Part of a small language model's weights.
Size: 13 layers, width 128, 6 heads of 32 (3 for keys and values).
Each number is 500 + 40 x the weight over its row's rms, rounded and kept within 0 to 999. Layers, rows and columns count from 0. Numbers have three digits each. The size before them is the row's rms in percent of the matrix's.

# layer 3 attention key, 96x128, rms 0.228, rows 22-95, columns 0-127
121:537429494604539469554485533544500503504498479449501494501504532529580562525490486522519447468354449504472502474499546466510474449497408449420472478481457498527466521515536473589489511510515573497532520536476574427482497484464491548527500526493490495519528519438406496488510548458474524540485535521508439455475500536542464464561523434563507501558439552514543524495473516548496513454530
139:476453510492551503461484494486478453564507508474586514481568501541426541493509573520489497437531454541483461472495568483472516453482536453541514468583469510508581430422510486557438501496482500604461551505557488496492614516509519578476462483510475504534513542445465515520486498545486461500478531462560508521435497527555506598465487499480516572455502418473565479540499494503510495466521
117:488454473546490520568509574514542547474522502466542490475502472514535488523497511463509453457404561576521477462492564448494523489477537457459483460470483532454493553556547468603414440511550493510520459498532576462527479451479578553528497551492503513540510534540449565493471510429420521447488530448502453484530484485550543503495553516466577473488431524564519482538476558531544452486499
097:497447465524517511430558510499540466506567481457498476505526539544511520554496562496535473541512498475500504484475483452468484486418463519476554518506523493519412474591555428548525479526507461563510545458512577494531527426484532522473589534456526461521563521525523534487397435519461437434471503482553492481559492512498462525540504574479515521474472476530512437508503459556524383469548
103:493498533491576462522514541466522545537454527500484512450516416477497454417489423442499532377522505564520459508548514504548517509508582449464543516592500462440472486444403550474487487476489515515534445484519462469516437544523528509519502463499490506529496498430450485515526504507539569571478510536558537507503505429531484467541491476457428503453533482484430486497577553471534547525469
127:525569528573486520467525563530567529460514530584437477502461516556485491482519529470513535506525548484543471522523450525520494535497509541514492495555507500482510560451512516439553393486529504509539514507450534522548459506497498457553517488536419517522521526502547540468503491553580509542589500489449433446559535533432604538543545476474566501430576504452449517544511490495527564527481
099:491430492464532485492492484518492426511521452426556472500571512528482554507466600564501441542463460493507511460539549474453485435509465499523529501484504495567522491447594494587508522539471540562527588510475568471538587449490479575460523532471533541531526512481488502517473533438465477532481523508536447496548470532556476562496528439581502546491442523502554508458421496524499471487525
104:476452489436493471478510472504515447512490460478606504566539557556510552498459536489496436547487491543559475463535491480485515462518481556456463473518532490483540489468484511550513556576539542440475461463499507463514548421501538516539533555507573545494472540476493546459478483483434404467481502418514437513494522514459415556501521543478515518420460477568520551545456568507478448425485
118:549443439488506548529503476510485522503534451455570476557503467515506510484473567509519394555488497529496513511512500455424455463451536518488527541457491556522413484525578492609494512508508522516527516440475514470459587448497554486461478602476565510546482533507528511512464497441491498510457512496420532480598511469511529505501523512529502478490385552481548473445501481521513423542491
125:541504492498500463501471502520474561586474498563509536529453528548538516509512413453511497537523486445428565465494549501556521505532408490474453467480463460502526448430470490499559524430506499447489485547463482490446439518500486464545481423598461439471488500381509512466490534532548478507449528517402516526497456554397439462475445491490467491511458496530539481517515500486458484498492
102:424488442510607476507509447385451481504492500475493479455575550484463463427541488510535521507543545518477447500541548489581506503466510468535519520522529545534559538531514528474524450455479504505344525543517523485510499509477480521540503430435467516476484540520497561485494501478486511512505481510538436475530523467498466492570478452536506467464518465514498537580501481416509528597454
086:562475483491446492468452418496454523464547480549453532562473450474484405480525510482469521538477449486511565482499550506404525458511563448560377509473532475463471535514526466531542501501471495560483500481410455527498493464474493537553530521462512552442558494541510500486517526432456511441475473467491552542469426489494452458578495484490483426532527475515586488487454477526521503543463
109:520506438462478480524509502452469525506567553503469494508543514500497450475526492519443532500615553543497528533497580511525542526454503504528527491570496522537583568500499537486545412447462526552500516451513460470498483493551519473545566550448484507444523515557455517455491520497526556509510450444454471519506515465558443452449526558419532475396487512489446539557585463456453467516503
073:569499463504472503486528458538467524454530523536440548529473470513521465452549462474461529507465414415520558491472490505403574416495536523535420533502493440467491498492541436534512442469466511483553463417436451532509494461499525432517522579528502520459567502517504497483496560520439443438519501495445505543504465483524446444548498520520439424556531465521493509516457439479462539522501
092:451457560485500509448528447514507453452475424455461475442480513513516527554493441525506498521408438484515439460509506493499434492525453480442483517496516473502491465494479456536525593477496466505479504482477553519510554485429490494441456442521486485556476519458621476565497504472505450507559553560506473461466574545500509538563507439586470500605553500483480438470436521533522497530504
082:445482481506546509456434473502570468562470453503587495519468480559524541565435576526562495527445539484511444485514477501562475572487491448489521458464469526511394503515497496506521561519528489481483565611510548453513544489473485539437479447523467507571418478471509438547493497496569514517504498513574543459489512540465487536470454424481536575480449487482525486496503495543522507462546
093:567574471532460510534436569515463540504470595576493540507521479524474502485523479480515540450556550518496555539483474485537592505485526516548532492505528505537531540522519504448507439537506536456545510463496455567487481587548503528538537484473481470440534456507394492447539464499533542395466462533480513520504449457482501466493533556472467470459498457462582580550516432507489446500503
090:541533517514498501518574506488418540460544540512444515495539524434456432440550439471452480451568485487510545511462513473425540392473547516476496527539525453506551504439461515490441502437525497486492471451490432577486447541550488507547524544481523513438584521577512573460471511487460528495463482498460480563501470458523501475517565558455516416510492519534434484512522458483481533537476
119:589553493534466523532517521518468557529507552558475495506527476499462449449538504424479508449524521520529488565481461473495560403440561540500497469503567490532502524479498540459478491468532528475518479490489466570489430590576483547494508512518557479418567484549489547464513464456542548447436473537484512549543456450521468453480529555456516451480468492482561545593521419499507519512486
074:560563513536502502501602513517446558515512536502507512535538523411471480454528463491448471466518541499486528496459520467410507393436557539467498502510532464504499488438443520486457514415572483484507496477500450550498451521584492534510479524485572520414564537552501578463456490518470514525464506478473494585498462458537467492503566531453528433509461526517435518541557494498506505511446
066:483453525412526510509422477544550464461470467498507426463455450563552532522446517486519528552460444505541458476527502538541516561561453458484486560450429552534469511535546448517516534543437488528485488506500575434490523479392465481469518467520485473552442448448521439569549502531501487466518528537564495438483526538436493495524440496529485596525511518507529477459445514513489491458517
123:579569517504493544517516574520502561549507535576547516534507468465458437460507503454494468479498560549507469509479500454506547444439558532491514464468533490531463488440522519445464513478553520462518489516519475527485420536574464536478528548541597476419572494543470532465537453486558517495444468499514536559515452444482500489401509549455499457486436519506535511569541438517527540442487
066:467440513442526514503452494523525447460500483438503408470443499526548536552450473516511495541515445478533507472564516551564518548544439449500554585448441541503485529554520457507531505557410496525502520470493544434508537473401515461503519457493434515579439449469539473551525527535472448491565510496541514428478541526485510495511440470523529561521528482493477461435456520481461479444536
129:573547493544453530500499580483499534551510537563544524535516481433471452465517484482494468469498535554480462539507453470543531432448549528484548451490545454491492483505513545442476484487564522444507502501546471548495437556581503502487533541549579469431584499548477536446525464470573510493454459481494544561503440464533525525425508560468487439470458537500565529560551451525505542453493
127:567574493538471512550527559468495538541526513564502539544522497454454457438519479478497504464525555568505459540479484465516516447438571552521481443533544466501505477486492530437470470448539496455474497519544466544488441535590494500485513556520588479411579533551470533444526466449565512530421467505503524571509447448510512505449524525456470444469487502512555516572566456502517523488477
065:523568488532525468491546476498505529569496492572519611526560483482442480450561550502510513482457553487464487512408521436446463488459553539509467437554526490520499466397524545499487533454577501489487496500504492543502462500600500548473502541498567466427516547509446512457475482525538566509416519515494487548534483484493498500463538548481450481482463546488523541579513473504563528558440
070:537553472557517477496538504482476530557496524559536598544545469481433481461550519486498497483461562506470491536417513418461475448450561528493495426528529479551485458405494548493476519430604517471498520489508466544490473530607482531490493550513555463420540546514475547460478489495531552476436503495506503573556457454508488515489518539468445462486465511493522528545545465536532533528447
130:448428511474513519460472472521533453492494477443510434450455525554546541546467516507527489544498466448486511454538516557500499568551432461486531562460454534488502497532528451529518510552433498533496482508473553441511552449397490473505516455456424524588436462451539440566499532544462479505565509519507495423472554546480500501533466448553524575534542491474480497437438556507500475533533
202:542529468540463452547530489477465573503546546485469571542554491464453481516549492477464536485514494557512539546442479416488509464478569548539461493517524458534493522464450534511538498441576528464554515436474444568517482558593538524484454567538548497437550557545482550426520505476526517512472491492480495578537464455487500540444531549461503448473440512488494483491563436524453535457461
054:504550493519537461465572491508463526551515509543537587532564446495430475473577523479484483461463560472497476497405546444448479454433543488485518447543530482556516465369515524507482543453591531502512501505505492535506501511568464543481516537490564452433549508500456550482487505472512540437440479516515517566506444449505484475497568529507464467517482500511536557538496468530579495533451
085:541499568563413490552466514524485518433485515426504424485482553534557531560450443476507515397530427535501520519582413516589496470515456485513556514470494505447482524609463578518472453548494459467546532488506469490537501557479557475519481448510462505568501480535498445503492468467507448464486487558510506479462537541554502517534505475485507522468527507496464485460494461472434487454556
105:532545493491471531471444590490490512524486527602580497524499447466471460497497532435513521510429558544514471512451473457546503490419561497465535479453534507517462456473488547448494524465562490441513573514556494547464453561546499535459531521548575530445527520518495511490561530469560530493468548502517538552517480473455505584472438560467451460456440540552539466502581464530503495474483
098:484454581519448463512562472557451541522539449462547468506482462485587466516493508465452489438464445453511498470542474510491449445548503439438463577480451509507523515480530528531525514499406525569511389484483510471512470472448514441470519525447508483541518510493577463494511488417523516479536453534469531448445505483523539494495536528505520562548466621531489484499512480452425511491551
104:496535539577517457501552495552394515450475518408497451508474555569525532534462455439486507384559432438491541485542492510550476438522485476523519549452441528472468527515486581477456480533497480475548482481486450445544509535506579480507505489458472523526507479535552489466470461444471514447499455537514505468451453496568469476490525493508533485439516513561451510497532517404439489508546
079:553533560459482512532535473528468520411500493482512387485485459504575507472448457416435512556487460484536526458501503526503480564540494452490462590422420529490499479503484504483476559454421516509522485495496481424499437466463535474490522592464544522519572487486556497473531507425444516518538509481507515502452497480471546485492472529487500507481494619536452463418504509477442501477516
110:564516561478492539559395439460584473511482506549497525510505545464559516474509507567464551550451541553540502509460468506532476600510481560557408470470474495535478492567473482481529449455497494539455534500518492529505505503495494515465506517559611430492492506490504497473527446495540487520538518470504499517575565524448540492491478532478446496511492610422511509514504456534449463420487
109:512517506561534519501520433542424537482554511462498581533448541535453482490533405482471440429540411419494550514492498531487532561568528454515512533446450451487494528498513493518527510525467487536479407474455451464514479498471490433528530530429472540510564493486596486478486473458504553455507441515479535510436481464503502471489552494564582453513544440442502467463460529504483497531478
094:477479456597493500475446542482547490560465493546574521523511537470478509458500527517597501447497520499380448538524459461527485423458531512479525422536562496473463447519535539521451444484567455458463529539533535544472540515562468540507484439533460492441480489539488478518479466552510484478430492568561526512588479513521498562563475476487468511527479444523566489556495495535550514526502
098:520551510561512559452433585443522450541479522584573546571488581528455539482518498526542455444502551485446515532498443507555510553427522496510604430472546512472448445531479543439477438519574486452497554529570482476481489552530481523522532449503513528533514467546528526496464499572547508507458517474524527538547513515503523556466433508477500460443533466473506479526505536530534490529495
092:597538536558468534557447550527583488570484478583494509538496532494496542490491507480556484518435556557449503498451473471442509494480516531496461400481512511538428445490511484520458481469530474507490518533521536521469494526538412562457487493500578470442504479481462465524520499546539507527465497566478527551563508499442510513516490488481455527568505476425569521556506492583603478480458
093:427583430451598507435496479470492494479498534484512543487509511499485517435530588560479507578526530441505478483473491518543532578504507540568466574479472498482482516547507445441525498446530528427424529496474485450525501420508576482528520545548475499456508515456491565448500487531466503537544520426531449492536492495495519477530446515491426456428535533492495561501470553447481543466462
096:545531438460513568498425484466589490499458525571528531497514460474463515452508533510535518623463543488425490499440473476486536577499528529508451465467493494491417453509528470536496557428540509453481539537502539520502475483545449539514482532547562487440522467441467489515538506568491495522476520490521512548580526493448515536528424501493436481490493495447539521496459494573593527465431
093:589403499500504502471512473428477504510527519520471483495499519457504496491503473506499586583471527533460538519505536552552494535519452502499454589491467437504453476437482597523551458467571537513514550514456496498540520530494523526506438577540503432577437530454549462512491440524489525580471509526530519497451463507503530545424499447579484461540468503498555469550471570444477503505524
091:479568472523518540515473517586503473527500448595532496526505479530481542575513542517524524435471476443474478504537486506500511474486468501519545503504515503562601573537504429466542483536458514452547478442525526517482511466464455501556532408479471425552511526585472552499433417490482518520503552587430472493520490548462492518493524538486475531577529434477510535549454553472548510494554
078:525567541509455485511525503521457556464569494577457475526465455523490472460515508494469529519531505562577555549488436497504472475514515555510397547510494412532450485470490554524516526482529541486591487409449446462550468471527554531521430510510475499539465543481523521481424477493441475530496528540446529584440453527553486534476485521559524436517500497511493444500517553424451518509544
082:462560521542521532455443574526486442503480432541516404482510447502490497505498500473546449480453484461481533476512506549518566496497450502526553448505524518545570510471520399488482493557450495437525499459551524463461486452486453503509551413440428533493489474553460520545497509491495454442482523539476485469459482508504451482501500533405482555529514420408452513515470504506610501468544
091:565436490484519469451515425481524519476480533443539505495472526441512457436482513521446500482510536483504462537487533515512454500558557505485484536522492461437447439491469569471498513450506483567502482528517495549531518522505488511460530524519571478512508483439534458502492488464517522470474553492590527534532499504480612507606468437551419458494520599622531465532516493532461524565439
080:573519490475462439504572440497485542465585569498466476481480487510448520484510451485407550460542485502544525525463493435518461468487505552505447577505438445451474477480455567525521521513564506557537498469475482491532466516544505497457433558499533524521509541471490516465433526442467573558446495482558489611495466456531563498534511496536532419457495522533517515533519540471453529537434
081:434572496496429514532565561581455520493544461514393493501548509526513562578507552464508547488547448534536554409510489475515466549459412487536472527464519497500528474520470453489578474519507500527522458502501510448503539492501476476511423488508444473516462533512478562518459485497505491534520357504459521492532476523537454522452498515466551557536516495432451553476483489485510468463569
090:453529527482491563466496586492515483520465465568488469482513447532491469550473557474560446510475512503513468510534475500512536533449461477516514447492550553559544548461510400440489452531420495438470506497507538489474524443439491525537536437521436542446489490581473546534491474513497422437534476475461491451493491522509377500476499523437542542516510422481472541431504451498565467497541
104:521426475486527432558507441554531472506491525454552539520486508544518566439503528533484561444477488466413520476491547467541495505556495529513450532545438448475491478499494584539543526522489492512530528526493514553557466532526536460490536522483565511492500499434513412445509442451455527483471560505634506542516515491517526500483478469566523442532507597547562445553475560530485520509502
078:533500527514439440475543432565490559444506523455542487505488556473476509452507423477455597575520526496509539467461527464486477445519479521543462565435469444435405464462474500583496553442552454517536504489443472495524494517566508518454398534497530515519497527474507500497483508429446545492418474518514501582469487471498518493531501547488494464530459569528488500466521506476431523478443
075:485506544546527445513524500494522459564534441481516573555567561471521496525527538606468523423462472560529522496577469463501454494477496502611507553531505515547503560479536527523503494520460494550518525481459452458527568514487531455493415525459451445569483548485495484409513509553542495468493442525481454504499531541505556556421552513486542474519428503461515516449523550509489544489545
099:431483436519485614514491548500496515507484496549400548499489483545467434524497515498613461541494532540482440519513503502514533589462480474567524460488546577500514534512477462457542427514438502417421459561490509499477527466461522496519509449513453521457440461534494488532566451526531443534538469460465546423555484500466476484444503487486499525501538488432489493487484460499562477503551
073:478503539513479390482523429507546482534519521438496535501517537476527518516534492532376572467476522498506557467479487468501477498500492530570481569467449464531442494484522554520546560464556500533551481441462460479551521537545566484459422554526582528531486560477487490435506529525486556494509504553533519543485535524470528491476504528539474464541468588485511489419532543475417542430489
093:498535539505469583459447558520489467447457505537451456528468549513527455614431486436523441512517544532547440491526488526465494507496459414468523493448538552521521528510535414462486437503469531490422496540510488440428515466455482481520464463472455489517507454515520560565533532538504487491555458474445506440508482519475491515554489569466545530406486422473467530483508475509533428463505
108:575589540486435545476481560550446552475472527555502421535470514488501487553471499440489422535486512498530445491508447490448484429490521476433542497438523498501483487492482431470484487478510534471526525531494477480430491487503474548499437468548446489525540489513523587558476519507504488448501424449446501526491449479491502541623484541455522527468456413496479567438535462497531476433525
075:560566456496545612493491552462466529484516477594528485499486491514468481456480492515547444553530499520539429542515493520483489510461538495464510478543546498532566508520511439470444474525484483491464541530559510496447459481478490556558573481480426437470513476482498542539484486536550479546443533470461463485485462474482517519547561438420520503471508374478507574532485466512583472569458
083:511535492508509587479475603551460497480470431588479435444448489544515503483428492458613479530527482470474433492516507546500498492459482471457491427517510523502528522528531454453466451532432458493427523549519537500452445440474468495513564451495456483466479426539514463569451489516509467506493528494462494456496488486530449490503479484437486552476545448522532551554495481484609470540535
120:496460508511498428530543424419514508552559494443543555522596530463510543492579520546437595490520465526530562506481492484537486478531526532533485564530499449496504467500454543559557510493547521515595552432478484522586536569524562485481468537512535462517497567493504505423473493508505515499483481526514473555503532507502570548475558458498510483536448552492503482488509502478413578491461
096:534444508475531445493467429504534472466525460471533540483513532548536501464508491517487542519473518466501520503470528499603458519587464489523429582520419416465504432528517551559532510553521445544553525445531549496555509525528513486517581537454515444475472515456477436485494413496449532510466532535544507578529522550535548499463531505560487461520487562518525464564496539483445479519423
071:540472568463483529487482439515543475456471570503492495468428552563508456480479482515472522517467522503497508491528519469554502558564417500488510576408469546431414433475496519440499485474515493511486439527492516489503551532457491483476459505537572540534457485419536458524580480449471538503546505500540548488505554528443528442540452525608481477477565538469528428503514540455460459509510
085:554446557518496469528500559630401569447507521520437442479481487433563541515470475558439573534464458510436531481457496503509510472501531528473521516427513544437456419533484551499514521451502549486529522467559446510505507536511486489418416537576469481531487473505551502504531534501514520525537495470445532496488514475498519528481454533539499540483502567513542474482554575486486502455548
100:535504529525468505578461485519524508540501526540598498525538567417514468516517405545508478462481492529474482521491492462484482546501528507524515523519506424544578514460443496501489495515519496517515603516494496527483476514509480552561494476446427518489556545538468581456487556573556494562438465435529433524500513486474482531544538586449531485438425459456515565471542446527490517537453
099:510446496514536459533525499516442550516558505501507521522537471392515496463505469530477498508542491591491554539524452497442493476491561537485565515485529492515489543485501533508511527481548604499514555498527427538520555537495487453446405555541466503559520490474511539478541514484621558555503481439427482456474522444406529534507552485487467522500456509454485477451546516573475568516492
085:523552494472513487543485524527485548503512487527522506546509518449470485433524510541501419479472529553501507532519446513493505501438575524513482493549536432566539532510542466450459517488512503515509492545523454499452517489544441527589500561467394491475543522516469517472482414519512520485393471517473471587493414459508491564559563502455530465535443382522526525452474521579496514459500
090:475501404534532531472583531516429540507523514515471549503504495513418529486551523479427578500573461515546512545442502489494529470472615512527533519489581533457492511521491518470489503477519557478521524464485444552539436533488531516540449549517562521483512512463519513435545484405512567448447515459424491490491492479527496568531541474494553463560503562486540501486508466510478603515473
079:544505519506529497487423529454549510576486530488565547559474503469510491514516548542505390467457520497470468536527451524495516523464526506472532513489515523496497474493489470526498472514516463478543388507497507475537454517541473561539499493395457499499519508487454514489493482539529531510418354526471518552520469466536620523523525487501487547536453455464512583401522561518442493510506
083:485488490507498521545557528590410532405520464542390466507515530487548479468470477505494589590510532560547477478489518484487505460550487508546509532466502473506477519548527517490508544466483533453511587501503450488468504494510531431390436577589505485527522473505543470504548522483508488514525598492438504473460502493484410513511504504496460445520501590504527478515526518468532553494543
067:488553450504471547484522510504467501489534522547519499496511515518443489488547510458446523496519540483577509542446475473495545469479598482506544579500576433557565537553520504451505547473499490487585490498480465536498459534513515498598463509467490524451551517503559499463504509515542478491397559578437455547452449469498484588532585496483515424515492499484535514471500472532477594526437
075:473487532454573463481457419522522558583438473500477520481475524547531522515484483608552442456425535505416484459545520514550410516451481530511432424561476519516438526469534495541473498488494478524484375505516501508486546494571481578473548479450483481482467514560475516548445420526507520480480419512518511491500475505481481481515489523464490555517498483515425502486506546495515439519515
079:487557536457509481448519486566502520444492465526465411481486520478479447463505488445467538561478549484576527520450533533522502466498514484539457480466496406470474459555549497481445567462522461437507489442476479492510475460546512545503494541541502532517534526566434447550514498481462465459471556525480496563496445525572464452595498483487455437542540536613520462549441507529545519444482
080:530479433543468524516507535515465509489536535555464524474507508438466539471508487491454534514536508517502457499499514484455563459560555541467534534462567523478501535512508506488548471473510581477531534512529434508465532532482524394436439497537561483502530470420626508500557529473556519538524529534517546461443596460425549501451520453562434539502491500395491504508528498473478560493493
092:544520516486500462434454532489445505473538529554487470459519434442440523499522506458424534520518540428558483517488472513508558469481569511451516565398539404539573465548508528495496550469523546458547475519514459511526481551502545446542504506512534497471540511463503507513481544452535473432487500523447501533465526468517614441473511433539407486519550471496541547549501566531488546480488